{
  "hidden_size": 256,
  "intermediate_size": 704,
  "positions": "rope",
  "init_std_up": 0.0313,
  "schedule": "cos"
}
Each number is 500 + 40 x the weight over its row's rms, rounded and kept within 0 to 999. Layers, rows and columns count from 0. Numbers have three digits each. The size before them is the row's rms in percent of the matrix's.

# up: layer 6 MLP up, 704x256, rms 0.245, rows 362-481, columns 192-223
# down: layer 6 MLP down (transposed), 704x256, rms 0.231, rows 362-481, columns 192-223
# gate: layer 6 MLP gate, 704x256, rms 0.23, rows 363-482, columns 192-223
up362 101:530437492462491489526497480477429491561511498495445551501507446499490505495550489537490534464459
down362 099:528516521468473490500515432535579524521554512469447475549438474535516446526467518495493461470509
gate363 101:497461510602494440437522453545507538424483570447463480478494517424561485508529504553503548462510
up363 100:424493426455485492436468513518511529508484485468492481539492481485441449509513444461559528496423
down363 105:448478496541515512442482503456510457472448438487431425517409465508483533499532519520497552471441
gate364 097:505511463538444555495508505477477544516514523530573561530520517463516550541497592439505502361449
up364 102:434471579524483558505459529503474498434496503479482439485492490484479480487408480506448560462504
down364 098:472458445477513486484504497536493504484498519441552487512529437466535470479442485526515512493456
gate365 097:447462527480531536565424532559552468535535489480523469489425468480504516473426524447434488470488
up365 101:577483451460504547497497497501513543535419543463484422518480485498458489518478529554452508532472
down365 103:493571542494490547520442440562499562569490494482510569489456546541550444464474426516467498528476
gate366 106:510487534471470530581541548542460486451545484533531482573438528503583537471553425486502473519489
up366 105:524512543475509433483506441532506499543494474520514488542475456500501509503491510510455420476552
down366 097:482511515487513468558517512550511463524575484480482544620501516525460518535564506535436447511489
gate367 094:538488456487454512457515560504457466458456491495552530484376454546473410411596479519433518461509
up367 098:459464501504510459458468492448552485415528477488497439523495511481558486517502492446434524436406
down367 099:608582576473497513475482568505560454473516451417515507534479451446521503454535465572483541428455
gate368 107:537529497507450448539452506429486430513531534510493429482432423522544480426527428562551510574489
up368 107:495521461513439464559466476505523421542467549559508493454537484522493438484509514585542473485510
down368 105:516474469535543499459493501494576495360449521505477492478580487487568526472439491493533505522497
gate369 101:507552484503484557469478492535489598496394558531515501513537408537530625474534497449484439475525
up369 096:535509422505419509500456574518422407479516501450414447506491506518531484438575540459527538450551
down369 096:498507446489480466502475528474466496492577547518515429468542524560544480501537477541489444464531
gate370 092:543529523451498471457527517508523519432469490544477534568433513477493458548505482520538467522525
up370 096:519519509506540505523498553566447477488526592510526528457457476491451407475486483546504517462501
down370 095:412457543470476496515504473569538447465516517460531455440485473510472494542494497435555487482486
gate371 102:539468491512515566497466498473466458455503489524578562495517478543425560511554530481532454513550
up371 100:550471497498509471473504475528462544444483426540515464436467505511505470481520518484495496523485
down371 097:521514485561586510513538498496486489476537512575511564564463520532482438516486458525454464432471
gate372 094:478461467519507481505527517462530542525509511434535482527487533467489502450453435521483562504543
up372 092:502505473518471499549466556487553532452544548509547523449470564507504500493500559543524496525442
down372 097:484469471470474560507507481489480534536478411535484485490536538510530513492575505545602497494521
gate373 099:565512548463504490513536549473506431546471511519491439459512490536463483530548499421497483480494
up373 110:416460462544463545436475531534486582451493499497511542496472499441555524525483516512528497488519
down373 103:498453486555556537459458491440516522463500487415528478492467433487483520494481519502451565540487
gate374 106:465560541482510500501537548520356478502568522494583533526499525546565457557467473458489511472511
up374 108:537494524531489514422484567489455550525596472504513559434557573528501503475531457421476532385492
down374 100:449473489504523537500430473509494474548474540433513475473477570476423528506479491485517553429531
gate375 104:449595518498531484460437491457629544546456627441501449532509547430616537513545469510433464477576
up375 098:489540541530568553505546518396454487478519515511455499427438550546544522576451507429503547539508
down375 106:527499517514501655564479503505449496527523620551511542393475382566394531521509479488479529523530
gate376 091:521581494516542485424470552529556438518458519508512503477538520471528426506525525482524500467513
up376 095:495541476514487441472483585516536559495519527476467416522529490498497410545547491524514543534577
down376 097:490510472470439463489461485493550431533457464491544579510467545464518506452467567517481526469559
gate377 098:513505486558471497508518537445508419449496467520478439484471449541579566506504512528521501472543
up377 102:562548458493503495523495464504438438520460516553523545428502489523472520459520448474530411504473
down377 102:584514494459556519462421485537472524524485506505527571507522492510471489532446463462528486569458
gate378 094:557474492450543571485584417471471452559569466532524567500447483471531479503557445530513493517485
up378 098:491559526560472498472489578472545474441530443478496480548516424516473493508425529586515485527525
down378 097:502426556541586556505453488500542548532501468470530481452528485581507520562516563493548484541508
gate379 100:510460512529495493542472510504510495476454553440448496522437554507543445495602518451556472451533
up379 095:528501470527506489469465483437480531468551520530471494473510449489572540491405473512547518480500
down379 096:535524487441499508509585469492589469502491472509467463495471361472499448497506523476493529527491
gate380 101:440476480574507418530492471536547481461493420477569474533471486511499548582468465479481519523518
up380 097:447525526482527463507536491523529563529520556461546454486505514551457470444534473511523485516548
down380 099:500505493573521520511499474423529532603528507595463589481441515544478534520560490474497501507463
gate381 093:509441413558452503487516490499481535568498498517538507549485433490550432545512536496549416481502
up381 098:577439549547464558540493452479508494473399519529480472457464498534528548510499547395479452528488
down381 100:482543500534471591527464439471516561529536505479486514520553500484499477469555499451463490457506
gate382 103:509513545523464495474532540504477485509556413530456449530487479555410508536550559407454502504460
up382 099:481542559576494526458505485415446436578421463438496479580493463533480490512514435472544434442486
down382 100:467502441504455428413489448562457443492460587447519529503517511578471531527501425477592433565481
gate383 098:446523510492545494477494495507512533475535458486481434452491487480489515467501532548598536447568
up383 099:464441535531473449508532519506502534533511486539558449493495385530558470467456508438488532468476
down383 096:550509439482486484549502459550512520498503476551529476519581476524513483505594545497563561466561
gate384 100:512520408572495477481428533494505484526493541568441505567468471506465528550467444438490509497517
up384 101:524448563455473552447521529501440523520411552497536511469437534467452493534573494531490515467528
down384 101:490545501510481537424474443484498493515553466466471546510444474466532521506500501489553505539509
gate385 099:476494396465513522530449573485467528497594532576491453467498522554471503532499551521450529470440
up385 102:492480503564527478417426461526533452477508492502541456485580571460465519548506489468519534511498
down385 099:441461443499490508536457478498455466504479540530496453500494521526527440542523477515486541463435
gate386 099:512460516499523492521515465541568476450535553494452456574501533521477482539545502515461589519486
up386 096:503518503497504489531472503473496495460519484444473429504548534483425431510525519444515504444494
down386 099:499505498490492510495484502540467450519468460408505552526513412515492481502516481558512521515432
gate387 092:403531530515519534504449457553504547518493524441449614506536513530517546464532504549570535476531
up387 096:517510560461512553551465426486428515496511472508433503467551572470487467539475503513569563496543
down387 098:535436508496496454484487519479452497573501479423470468555491532512463550502553530527510563503474
gate388 095:468510405489495546492587432532502510480455542468462467475555492553493484523541561440492436500542
up388 097:511464507491481558539522467469507477502512459518437524493519487448487497526517500442482548522528
down388 095:478446485514489501535513444448488522437529553545469492501445538460471440500521528511506518556478
gate389 105:482538556518502456536495547506460537498479513526526446518422569486531539511488569501464486483481
up389 104:455564480477471437524460570528440423456505459568474451473508420409506472452524538516444489604468
down389 108:482495520503462523507485522559614513510487479507493449551530448519505439439516542447508492550426
gate390 101:465511460493495513506502491522497507518470409504418542535441546511498454435492489563443437537509
up390 120:483558471539570510493545473497530477493417457533521490525473519561427417551444476479515547505535
down390 094:489545443457478470447494458482480511502455590540477474376495489545458404543532526515479477431492
gate391 099:526565543534488447554508499478472531527531464491403536426494512546477507476461541478526452603487
up391 093:530504464467538504498516503516496527482551511477475533555495477453451539550449518453592496498493
down391 098:510495528530461463468475458484488482426484537454497492559573509431581580502471491558448486557466
gate392 103:466502449505506491499451500494468477464512439491446507480540502621487471482569493499467462478491
up392 098:435534489506509459531535519495505553512567560452523552517572558506542557496457461537495508538557
down392 095:464501521544491471507472440489501512465557472555504497480435521495563475490539509458461489460513
gate393 100:535489541491478449527567512458570554433466495536513481485584472456473464555426595516531475380471
up393 101:504530477481494482535505489524480490505503514482473482538419487445495480513558421525479532530611
down393 100:463474516598500521583463570469531523459544541536501513553507457521442467453456513437448470448547
gate394 106:537482485594452558482546451557423464610493460530514487565533504472466505567470431477514461437521
up394 103:569573512528434536547396553529560440511529522467515492459582445500495486497539533480497464490448
down394 104:439583481520505533584444462421597488494480523544477441567535483470470450456437555472465478488514
gate395 106:570464531457451525566492539492496566525513464443448471530513514440425535503493487535532465508472
up395 105:439456544528492438529582498515501538489574587496548516539449488535500483460467506515488492494488
down395 101:536530439523475464427546553474527498479502459498445532505545492472487523550479543494511492499525
gate396 096:579486502517459441486551464465512549485543507436492476590591490560463459437531500494490485516527
up396 097:513537507528483457527460518468546427479455520544500447519449448512451593424458551443557454445485
down396 104:528509442481500476582428514593551466483493473529403530495472525548499608589490474472510467529520
gate397 097:455495493464513510566475407464492484462450551451508504532537486460510456554492484518516486496534
up397 099:546505502475558490539500429502522459503523474537570470485548437556489445491576513569534484485529
down397 099:518504441464453532537467503479427543426505512495571455566509472429459488522489524555592435464497
gate398 100:468512513458466564514477498514563442475427516495498482435533504472550549500495510396478524566458
up398 101:582474495450482447517511493488506496547492540408483465501577540491529480495513570525536424516574
down398 099:482502400523476435454484547478473487469519541494488477488460461512506483528501533485493448551537
gate399 096:472523496438521419448438526448537597621498518495496432507534536515516527413523520451524558509509
up399 103:466542523449498563529525497543477462479542517441503570505537552480493428526523466564426492534550
down399 101:434502503534496408542541500545497444473500541505518490491488447500477512485470511498502561436505
gate400 096:501555453461447554611456549494555587574504501429469494431499478477480493455540449534472522548437
up400 099:468475543496491489541450513417520461485468476479477464436491515484481417501439556454464414473488
down400 097:459497500516499518481541592529525481515383473519512501478549492471487508429526523528497522548483
gate401 095:541493534475494486439480460511494396500515426455441418529540492510544551453567501461542485519499
up401 099:498498446438497546467436535394474504460441499464513480519498485498452555455504469544466516491474
down401 097:481433483493552453459522534534511501481516516462447493529477484491460489495527533460556535502517
gate402 104:396443562580584468493521537554540497516511516469559541518519572515477469472429537534532458472526
up402 105:564534494491462468492483491544546476509564478520484533515498479461520598559480485480546495498512
down402 099:526541491548480427514505475435446524549497444490478466446506535507494474571525484464476518465573
gate403 100:466518521529454463505572505553509448488553513429513567502472425509548486452515498490515495588455
up403 098:483535474535544555596519495530561551455511485444530475527457477509545483500486484468499515580507
down403 101:456480534591531501494483525492507440513490502544517476550538450517543503468471508526435523460472
gate404 093:501510487419533470444509547502467544516542517506508535501429443548519508409503505526511494510506
up404 096:524519459455556425467513451485494515459508502528544524483450505462501532496455539558506495523466
down404 101:504516446542524502487507515460431440468478537503442521451493529599506580558475485499575502584531
gate405 098:511543592454483494463443511473497595523451501521497562498529591497492543504504513506489499510463
up405 100:523578497431507530518532530488470474457518527476494496446471484456547496538433496483430519482503
down405 101:455497551510543541523481510484523538474462552513612500441517491518508537469451499476539520498564
gate406 097:587511473523525547482426501508536534476553501555474518513467556443452500511538466501509505549545
up406 096:552548529471526468524507483506444492458480477522517489502471473383520548539544472474464528573442
down406 099:459524461519530519501499499500458512461460509463524491446476517508558502491549477503525573551493
gate407 099:429521517495523445489477513521510527496552514507557455474470578506419471432555460475485487527528
up407 096:481472484546527507478483441478528465530545450510472526492546472547490415561534474462527531463496
down407 095:513518504540470465494530441599497502464488536538503460528532468514553543464459468436518404486447
gate408 091:485492479544607429521497528510493505493505550397474470588423535535416499484542517495588555507489
up408 099:448425484506493410531470520462564506565545552453470436572512470468538484480499428464446537522487
down408 102:503509557455471590506486522543458519519491450441525480452536501465430524460499485575509444444526
gate409 098:470521462520520484538489520511454594498448523526434548487479494496490485492501503513492544440497
up409 095:523610473507512566499508459523506537561420461477438476530481538549519438461460505552530534484536
down409 098:492440500447466516458444509471498490575535516423464567545531460508515562531447503507535476527507
gate410 100:474515471510466607464553577428499454518435511489566531466538553482456525578457440464553483490410
up410 104:471471505524459451532613489539487497504535531543485507483519525539600408510505479475522481545507
down410 095:576513510502466515453514463475556476484504546494507560518516579528491459475425467468445519490508
gate411 102:458508515609510500424538553537501516535455483526464467477488539450508531519466486487465526459525
up411 103:539479480412407458551452429455486523500560533487483560564486499515459463506481495516476453494568
down411 106:552411517441484535519543469497544554533477528492447492469544533555508523468473478552481505577519
gate412 096:452473502505550525527507544521489535552480485414488493451445503454539517544479466497521465562568
up412 100:501520441479506458512520520565513560534487541521493554497442534501495461551537483523505528499512
down412 099:509514448556446441535512475519503459510519522503496520509540538452472486423498519514519396500491
gate413 097:467498529505543536507489543456422445478500522444536537447501487480525578527524566484505529521578
up413 097:458552527474500424488541442405481536440496511447507466448522554466481491509471507555484483493550
down413 103:424524502530488574553554511521516510519463488566447468469500515456538534473504542511572499523477
gate414 095:453561488565523503478527490531495527449511522533508460496482457460462553553448521460470522487489
up414 100:426545556498495550427439532480518484452499527434458512507525443557465496458509503551544526532439
down414 099:572575516554539511495450471483509527481553513479452484504551496534549497551470485457522616500540
gate415 102:454479446464495507462418546528435510513514570598503457508560538526527565495454416409557479535499
up415 102:530455421524467458559487488534514485477514497547571521451409575508577585528428480415451511466523
down415 103:525409417509477493450578470498491470536386504481514548548560507441459485499443489508518507522488
gate416 099:516453419483498519495447497445519523510488390443494538464489471531555540499491564517469603477537
up416 099:486526526489506496500476417474506505481521464512499526543491508410493529495532469440533488507482
down416 103:498569546509510543566526454537478510458514498483471517502519545459508474501494518467569490553444
gate417 100:440484512533481488530522610484487552523533466496510389507511492533531471459504500480506520534550
up417 100:536492476597470468462461447562489507568459463473541516397463498484531508519517425545491539467446
down417 099:502542463523567504543529509562481499559464525474438413480539478536501483573546452498500541424506
gate418 105:501536455549473447503540534547519534536473468441504447568498434552532449503486470523538453468565
up418 103:532514531502476505439518581505490473449453530458519493476525442486516436493552483515517505474521
down418 096:500507457512577469463541518486501444431502423482497545484483509572485520525494524503495443463562
gate419 099:466567463461446506581520560563475557462508489512507580538503508511526521406464529485493428520522
up419 100:479518527527514482501524481506446478465448537483502536554495519534398452519558430513477453517488
down419 096:553513486449456494483467510513472526446465508520498502441540503564540594485498506430551396509548
gate420 099:534486511523528515492512533484465473598463524448517514534522475522504501500527477475473459489539
up420 103:514453502517539525510459566567536485500470465523520525507470529446491442502522520592467531463454
down420 102:559501506487456449515479500454455527491505421512439523457494541445577462527467491410470479552486
gate421 093:499495457533461536524397516511407489517534493460559446511496477525411535435494537533577504495516
up421 099:495454556470477556494581513418509499547477440518466528463533495544495560526468547564466477517465
down421 101:500504526515582454524534525503452479358511490570560495455504452490532508585513457469496481495525
gate422 096:543469508449534482517488454427520476567500497459465507462550485578513414579499530513462516489494
up422 100:438506475487450549547531507542551459510535455433571473467521452512512482532395505545519542526449
down422 097:513445497478544526410465470398491493501534513510550486484536499535480493468585461471516536476548
gate423 098:528454453486530492444555507399518484519481516558493510475454614483484396584479426436463507520514
up423 086:448545567497487515482461406592456543469569502488470527493522419544521556539539550475497512505488
down423 096:438419451488490476453547463475535517466477523529542414443457547571513505582477479478555467499514
gate424 102:506501469460460527460513584479508413459435496454451509598516410523468513560512517512532530472578
up424 094:510482490513544476569463533581552504506523501493491471449398489473414546470434448496512609457508
down424 097:511450493482479542500455493499513546525486465502455481523410481452547463488475467459547543519453
gate425 096:516519516506464494528386449496533519467488518452457519543495534510553467526513491515500533433511
up425 099:546488516538468529459506549485549485464533501573464538495476512518623555489484500490483530509446
down425 098:593470523506502429555505520476514456509462516520445458493550519471469517532536560457474466519547
gate426 101:500534523577550605484472497447470555519477529505528578470523507505550493526363466555525503467436
up426 099:536535478480501528492470499486501511576555471548532418419481499501552527533401516460545533496505
down426 102:581488553556449559447438468486520530540482401402468458512440497513457527465463481469456612442515
gate427 105:487499447509442521550571480508497517494452524536569531481467400472467559475500465517495490498511
up427 102:556546453481493509570436545444524413498438536507503489456429519561470474616495470562541442524522
down427 104:509523479497522493400495447473442501528404538473520466458513472519456426475589469525525517485524
gate428 097:544513458515424498461511516516505482414527498541511504471481492518484619531525498543480501576539
up428 098:498534444454526547515475549523484487552423512511528500594474520502496513532512478532507540450505
down428 098:526509505524459575555519483518570494539516555511566468498484473460513583495517517492497500447480
gate429 099:465569575473508547507447486529522468554456504465441478482468461510377473528466463515518482486498
up429 098:563479532533481484487530516481506471454566473548449512501449415406452503465526511588474466489486
down429 101:480517496488475509543473564522476474481523448446497498458565460467461458577577526459390432492534
gate430 093:442514577474478412470501475557472488501499441578450487621483429494532426521553544526568445533535
up430 092:428486500500539424509491430488429506488500497522463474491566509509493532479510462558593443517502
down430 098:526503525544472451529574479498463526535478505487479510503487490464535497471519575479497520504439
gate431 107:493441453511516474525481510484546440503526421402526503509545461422529622547525447482557491497532
up431 102:448459446531505484512483464447554483502482453502521486523549469505542574516485548479511492505511
down431 101:532462504477481505538494589536508538457528440486536501502493563499438480405524478491515497484483
gate432 108:475524477482496485474509553479461503531490525482408533494517495482533518476510522548526459477489
up432 110:525529469532574529427431533466518472477512548486476507503506464515542498484492481514648491487480
down432 110:517458510482435440540489539545474534537474507399472454521494491493533496492500451548509525480511
gate433 103:507507491507510558557416464538540482489475518545541528497490485466568597573531472484491454566532
up433 100:475490544422488466530408525468485529520543492479526478503511501409510443517533525476539608463568
down433 104:495587536514493503510441470481478507453513506484501549517484506520477522486461496520522529492501
gate434 108:413524548534412524547450513507455553426444497472503483422525512459513485497380522453462553536509
up434 106:500532460474488533492433511500497523502484524511462546519480504538533520484486521477542508488478
down434 101:528521481489520456492511470550513506591555429414507468555537553489550461537441475445490509479503
gate435 104:418493476398491547589532492514501498415555508507542564523510467510556475432500508538521512528515
up435 097:495469504462595538515485492457519512443571509478548540501483511516510472518519422406482543512531
down435 103:435496482492519453545519508465532485481481491490569501530496489563487429483605530502505517491500
gate436 098:482546526522437533495500473532491477507469473460526460482481439560450462482532540508465511450521
up436 097:432473472466520437522445610527456490507520519527500526566514621564557583608481382499491473424543
down436 095:556469498426489469478536503533514501526534574490495455524573540528543436482517462494440473547477
gate437 104:509428470511587511503471596476539484484577537497524535552519564446491491518563465495552505522440
up437 105:522527465523535496550560543490557509491499532534497487544535482620460451472446518534460544398463
down437 111:594490555545510516499544499492513462519440467532460553537481495415510462560519475549465471415504
gate438 106:516529540471607466554505461489524597471545585477418465545507451468448498510489516491521504453469
up438 099:498573464572539497557526554468510494569458410500519512493469488528484479450447447602499473506483
down438 100:452541476531532545466528460455521510553508481466494446546535514489499454492454514530522522537541
gate439 103:481482465519447468466497486491478525489562491491444488571542427484582463505546527545503443481504
up439 103:466516520514503495518485461466483509484537470467477494511509563471532473459522554483584354463516
down439 100:474553519474566520495555494502517547471430564527521454494427510620540462489504465529447554507519
gate440 101:464541442457493477483453493495479588497475471413518517565476494439579467479493512547519473460517
up440 097:484529460501526500474412472458509474496519509478498492549515514488465525458510421422535465497492
down440 103:470461573524552432478469506473507563523500520539437467499509526457523566513519521496478505585504
gate441 104:530583460451506484503437540504514525451559618517546447590480458468563512460490408422515469445468
up441 104:527441462457435488501510520531486507487454562457488557488515482428467459551424458456520487549502
down441 101:538509515468476531480517513519460507518474517464524589555443465488525491522494495472470580535489
gate442 099:525468477548467467537552525536485470486494477518508476514475464527489453528524486538499516468455
up442 093:528494453450588532556476507476593482524478500508491531610585497589474507447476444512425553512509
down442 105:532450546445549456418489411521510507542529510479491563474517538557456502427551506450530590542513
gate443 100:493426491486548525550518423521421489513507501490524508477503532472568523502497498446530465460531
up443 096:430418502544571510501509532567481492475477485551457480496473469473467569509551536461440473485481
down443 097:492505483567494491459488462455470460504494473563537541480527486507496507471556466519439464500565
gate444 099:494444531486508511457472502508534506548515436516439442529558521482544534526387499515537397532532
up444 103:488566503424470505496554523563551555551451481478388558413554508490467478550504542485559585491489
down444 105:568515444538562514423455522535556455587556474475492548451465455494486474481417542574574416456478
gate445 093:557521451428488503529518512507502610539526506460455442424468403442548453468515478570504486524498
up445 103:482428503544481520540517469481524510501498454465518531509558542502458542501531523490481524461516
down445 103:506468495502491535556517548534439422481486538486527516537503525502524554464523571502532496483443
gate446 099:444531485550473476551488475533452556501522521520528502533483467469491499493521441482467466483574
up446 098:486451504497496480447496528562489451576519512524492453479465533470534552527520535520532437505506
down446 095:526500459454598576494535521519482509450455554505487509525419516544430570474501556566569502519476
gate447 099:488517444482472503510508520514551540465537570555509497477503510484517498469507554524480533444461
up447 104:505481567552455397484486460475450488487503439551516484540446535528551444476517515500533483522426
down447 108:519484498496483460543456482500481502497479497470551472499537472521547454455460569508568492488561
gate448 098:505537517505578450566499531483465531482565504544504472516444445533505513505541486550576461510494
up448 098:462515505554545500609487440492488476512478580541483513524486485566453514495513591546459468479510
down448 096:470521476533436414587457501552518529471468473510465547494497510498533560463472507455509474460501
gate449 106:546508527474504470506476502591520540448427553530465504460533607496428548482433473524403433520470
up449 099:488539442568527429492524397465392497440445503479491506483517454515512464566457490456484488507438
down449 101:471533522593480511511480550482462539485530482555472427554559485511565514452508505450579495508555
gate450 099:444570483435410505482498503487500562499424559526531552500504528462513499522420604482538448514498
up450 095:545441543493444543479497530535480490538441466547517479482467538505532493492504560550468477495527
down450 100:551492471544531523496508508452569462476553450464525472519480641582524530573513477506555543469481
gate451 098:517472509511488507500500562480484464490509467453545544514483545502471516498523540540488521474501
up451 098:523461487539499500567463525551527496535508458574449478460388513480601544524511552508511488495538
down451 097:454525469522475483464497518488502556478486515517454497446519492543426540459528494437479498535473
gate452 101:444445466518504527518509395518407475498496529454543489523505453541536428539515494596549483480493
up452 104:467499511419507482498493457500559518521518552554477586508562559523601504543478499451459509478565
down452 098:495546440508516482497472509500495505470460503503562550471619504550492510527455497529507490433542
gate453 110:454536542444475472518527446439572502523424559513436502443442475434560514557509499468562495466513
up453 102:557476476467520538516477459503546517513531397555517448448557533544466523453521543502446496459486
down453 099:467461438443508576502456498472447542499498547530472475486513476490479533490524613451409534596591
gate454 098:426457462492414498531468509521492533536504458571457538487489456488540501522554540494428519481438
up454 099:438472478498440526592513593602477521469554499503478438445535524564508484513540524511411479473449
down454 100:493523505484516501598477469543506513473503505465548486558468503530462457477508478480476570537515
gate455 098:470413420525570490422488578463501466499480461460545495525573442471462553547506463505491422481445
up455 096:470431479454522523483565515561566512501475504438449482514498519518485420515516481467541446490522
down455 091:513511473440474561486466442579492450519481497518498530471528504524486515485510506489474469538479
gate456 109:480525459534524530516459505520462529415563511454492497514577543532459507458468476447507507480416
up456 112:461507483479552551488465516484476499445484544488439527461484456486597529525489534499523446545460
down456 098:468488505447540539459508521495494514520466475566546478478463459509454504527487531523488556501565
gate457 099:542504507537508518502492469492521491610520421493442513413509469554494499530524570465481434436443
up457 098:489473532453481488519505458528520553513484555547484461468568550499465477542439516520540457421424
down457 100:544530462480491527535514481476506487458503508481482434556465419520538525475471470513549507547445
gate458 099:490512477469525520473541489526512443540559504539416513523505466568451527518484510522503538562535
up458 099:428467487484435517581481511553466413566521480509514495519477476436524445452512514547451482456522
down458 102:465534470453496516484451529525442471488456530448493521474489488465550441488479540473476429553515
gate459 095:461431530598520492517451526549577474497480497515534483459540522478421485509527536481541512480481
up459 095:466519516477514490510471523462510549476475515568562491482557443440506522520492562483546487525493
down459 102:499548481522480465542528485548572429451433449531463465476505436392542546487527555529480529501500
gate460 099:529509548512480436533475540525503477503503548469466458403542511494577519519512492485502464471478
up460 101:452507450534524494441578523449465535489461422497532546512445524510429462575475512480514557468469
down460 095:535511480488562519556518465566443455495543477509465481573476515529492517518487565514514523529471
gate461 099:435566495559425490458531516493438475521535481535450516422490501468500457464546516493528497468519
up461 096:454515514496473479517576539525446437495560504514442511525470534496509480536483426531518516506480
down461 096:487478513495539457501502551452552482503485516553548525535501516477485505543450535507534480539527
gate462 103:457569439414459484508531428529486453452572507514462477551514476450492530491497455390455493542508
up462 100:567582462466598474530465464495515557519581556552596501520508537506479487525464536545493407496517
down462 096:441488587481536503530448589504447509533503503583470504540495496542505502497472413515484486456483
gate463 104:606511478593422492468498494504476423436516467509511437484502569525507555607522455477477481447448
up463 109:467503495489449426396512573504576445546507510454455466546510488581515523544528523529528411508469
down463 109:445477591499461583518489554485488476501444531581575436457546487522490488519519522507494527562518
gate464 096:486555422501559477470492507548563446529461552552476501509504518523414549480504542472518446431503
up464 097:542433500543537460501465525503468495397530418538420545529498434451490481476497500502516498548473
down464 098:484458520499453462513480431558549442508479522520481524485515516528493460502508534495536464507431
gate465 101:522525493471530493495481463480396462499443480506481518486587414494542529534495507506439461590473
up465 092:467504491494532458481425592511470498462542465530508500550584456493470506510494555526521525511524
down465 097:433529461476515547483547557465547475526432401526492443606507458535584518551491455520542494492538
gate466 104:529513520492562531565503507545518512546520532604486491463535474516430499529467544542519473464477
up466 100:469544570482475478506534464446424465433507510460562522493475495477502531543526549515531548468493
down466 106:557525534448470475496490516515529530481527516515496477534510483514594486529476478560446502526533
gate467 100:456528482503497541524538511525487473511502576485443459529458555527444533500463496491525489507485
up467 097:524560474473536489436489551553481464529569464513477475510519459510482531444480537516453483536496
down467 099:482487479556487534444439470527474505456583491509463473434540471528502487459427429493564539472497
gate468 099:530404492497481493443480586443439512445529524479483493509463472496559447498512460444508523512514
up468 097:496462529496497482465439491601520438494529525481490498512490400443534478498545511505504460545408
down468 101:543496506509432524529535541517436516471445465526438498525582523520477505461471534473546539510467
gate469 102:471538496484517554460546449500477535492465433439543424485494506570437477486479454488522551467525
up469 099:444558508508521527459490476520524497480470462495529495606504413445463435564494521473484494577451
down469 099:493475460500450490437491557519498486534495546525475504529553504428491549543510587512552559477486
gate470 094:444457415562470488487512515488493502418471433534505438533542503457489588485401497528546500494563
up470 101:559510512490519471513497483599592465516527497488558451491535462491516483466489432560430486516456
down470 098:443520479511470465511423513526469474496498441522497544524504513510501489519470504499444532502569
gate471 100:455485484393522522486474526469535522451510440515452466536531474558380464475499576479508440488441
up471 097:502531462489517518516477439426414468440410508536503517498452434500499500520457530550473444520481
down471 101:497534478476558481453558496411506603552511434454468496488531522471443522495523480521414484533463
gate472 106:508476517500540487528485447499479489540439554469505479466593500453534494540460608473449478494558
up472 103:504486464475578418512505429504449526460543530525507532483514465499463454525579490475504494503532
down472 107:506490441453516546556506539546471452464482516566441512554529465497468456541484510521540502532470
gate473 100:562506501512529513565536517558479480443492508449521466485532515528458545478506558500467530517479
up473 099:498548530571530551519452534468519559468500527551469551496495508516533492503556443549556471493450
down473 101:542459517486479428486518495465468479505450506427497506445550538602478471556527481495445546488491
gate474 097:546554441455450547501483530523543465526467463492426506540500410471513484470519530458430529522440
up474 101:422568541517566548474563534534469484514580563521543429430514480554478476459525429507546525503489
down474 093:511465454517436461538494436444480524546522560583596469517516475471478438511487507518484517456554
gate475 099:458491505486485529512523556528444478477520417461512508535532599552489471507488492483532456591509
up475 097:531471504527498480480505527596566472502526525434577515481570426373503529492486501558514532518521
down475 100:496444473531532517489462464536504445529532427497587557463545507468537547529500486469539547465508
gate476 102:492468502551441385523485452511497544479485493508536480501458491445585529587491535471485488405567
up476 108:560524460519475500528487555492588471508473481465525485444491559499541452531561521460521560496499
down476 106:504464500408482567488530545557464502501544450523478516470512514468571534450502466527516504477533
gate477 097:439483458505464442471572432455465442540528480540492567533483477513562534426516481475456514434488
up477 095:434511544531434542505467459462476544559508495447456498538495433571509462517461512489495443466539
down477 097:516460451488435500582503522481477479453531517520536581530417509451486478491560544456469504465521
gate478 094:530465464506476503453493511492512604492444529500507518573522551555531521453512507524563426554537
up478 092:563487490513588541541489488532501532534562511420498508505490515514527558540483492433458528529477
down478 097:529514498443562478540584521455488492532570525433459510470549533489453407484476461523438459513471
gate479 101:450514556487473453471529538542528561479491479512524559462504501526478510501451502571539484486496
up479 105:543510433494504536447465582480481416539523528500499545438555495442507585526543525526467476446482
down479 105:465465542517472542401547462612530551439494484500523529465536506471491471455507441500482502443505
gate480 105:439460508484503486533547485556521521489481492490541519506529533485446511507496491588517469438556
up480 104:515493474475513531524496522522577460411501539495512542518572497517493527432514475485497554517419
down480 102:531540436534468401486503471543578454543526503496532482529555485545504553487402409451503559503497
gate481 108:392396439522492528438530487535520577490498490461520516424452523500425515552546495467569471455533
up481 112:498504483494495511478544576538480477472476470564538517443534507532473401508567534476558537515512
down481 103:521511490526521495578479459471491550575490473486459472493565491520460431538508555505444548596503
gate482 100:557463570530505487519457426491522409484495508538534488425506519508528475445453429474472477523527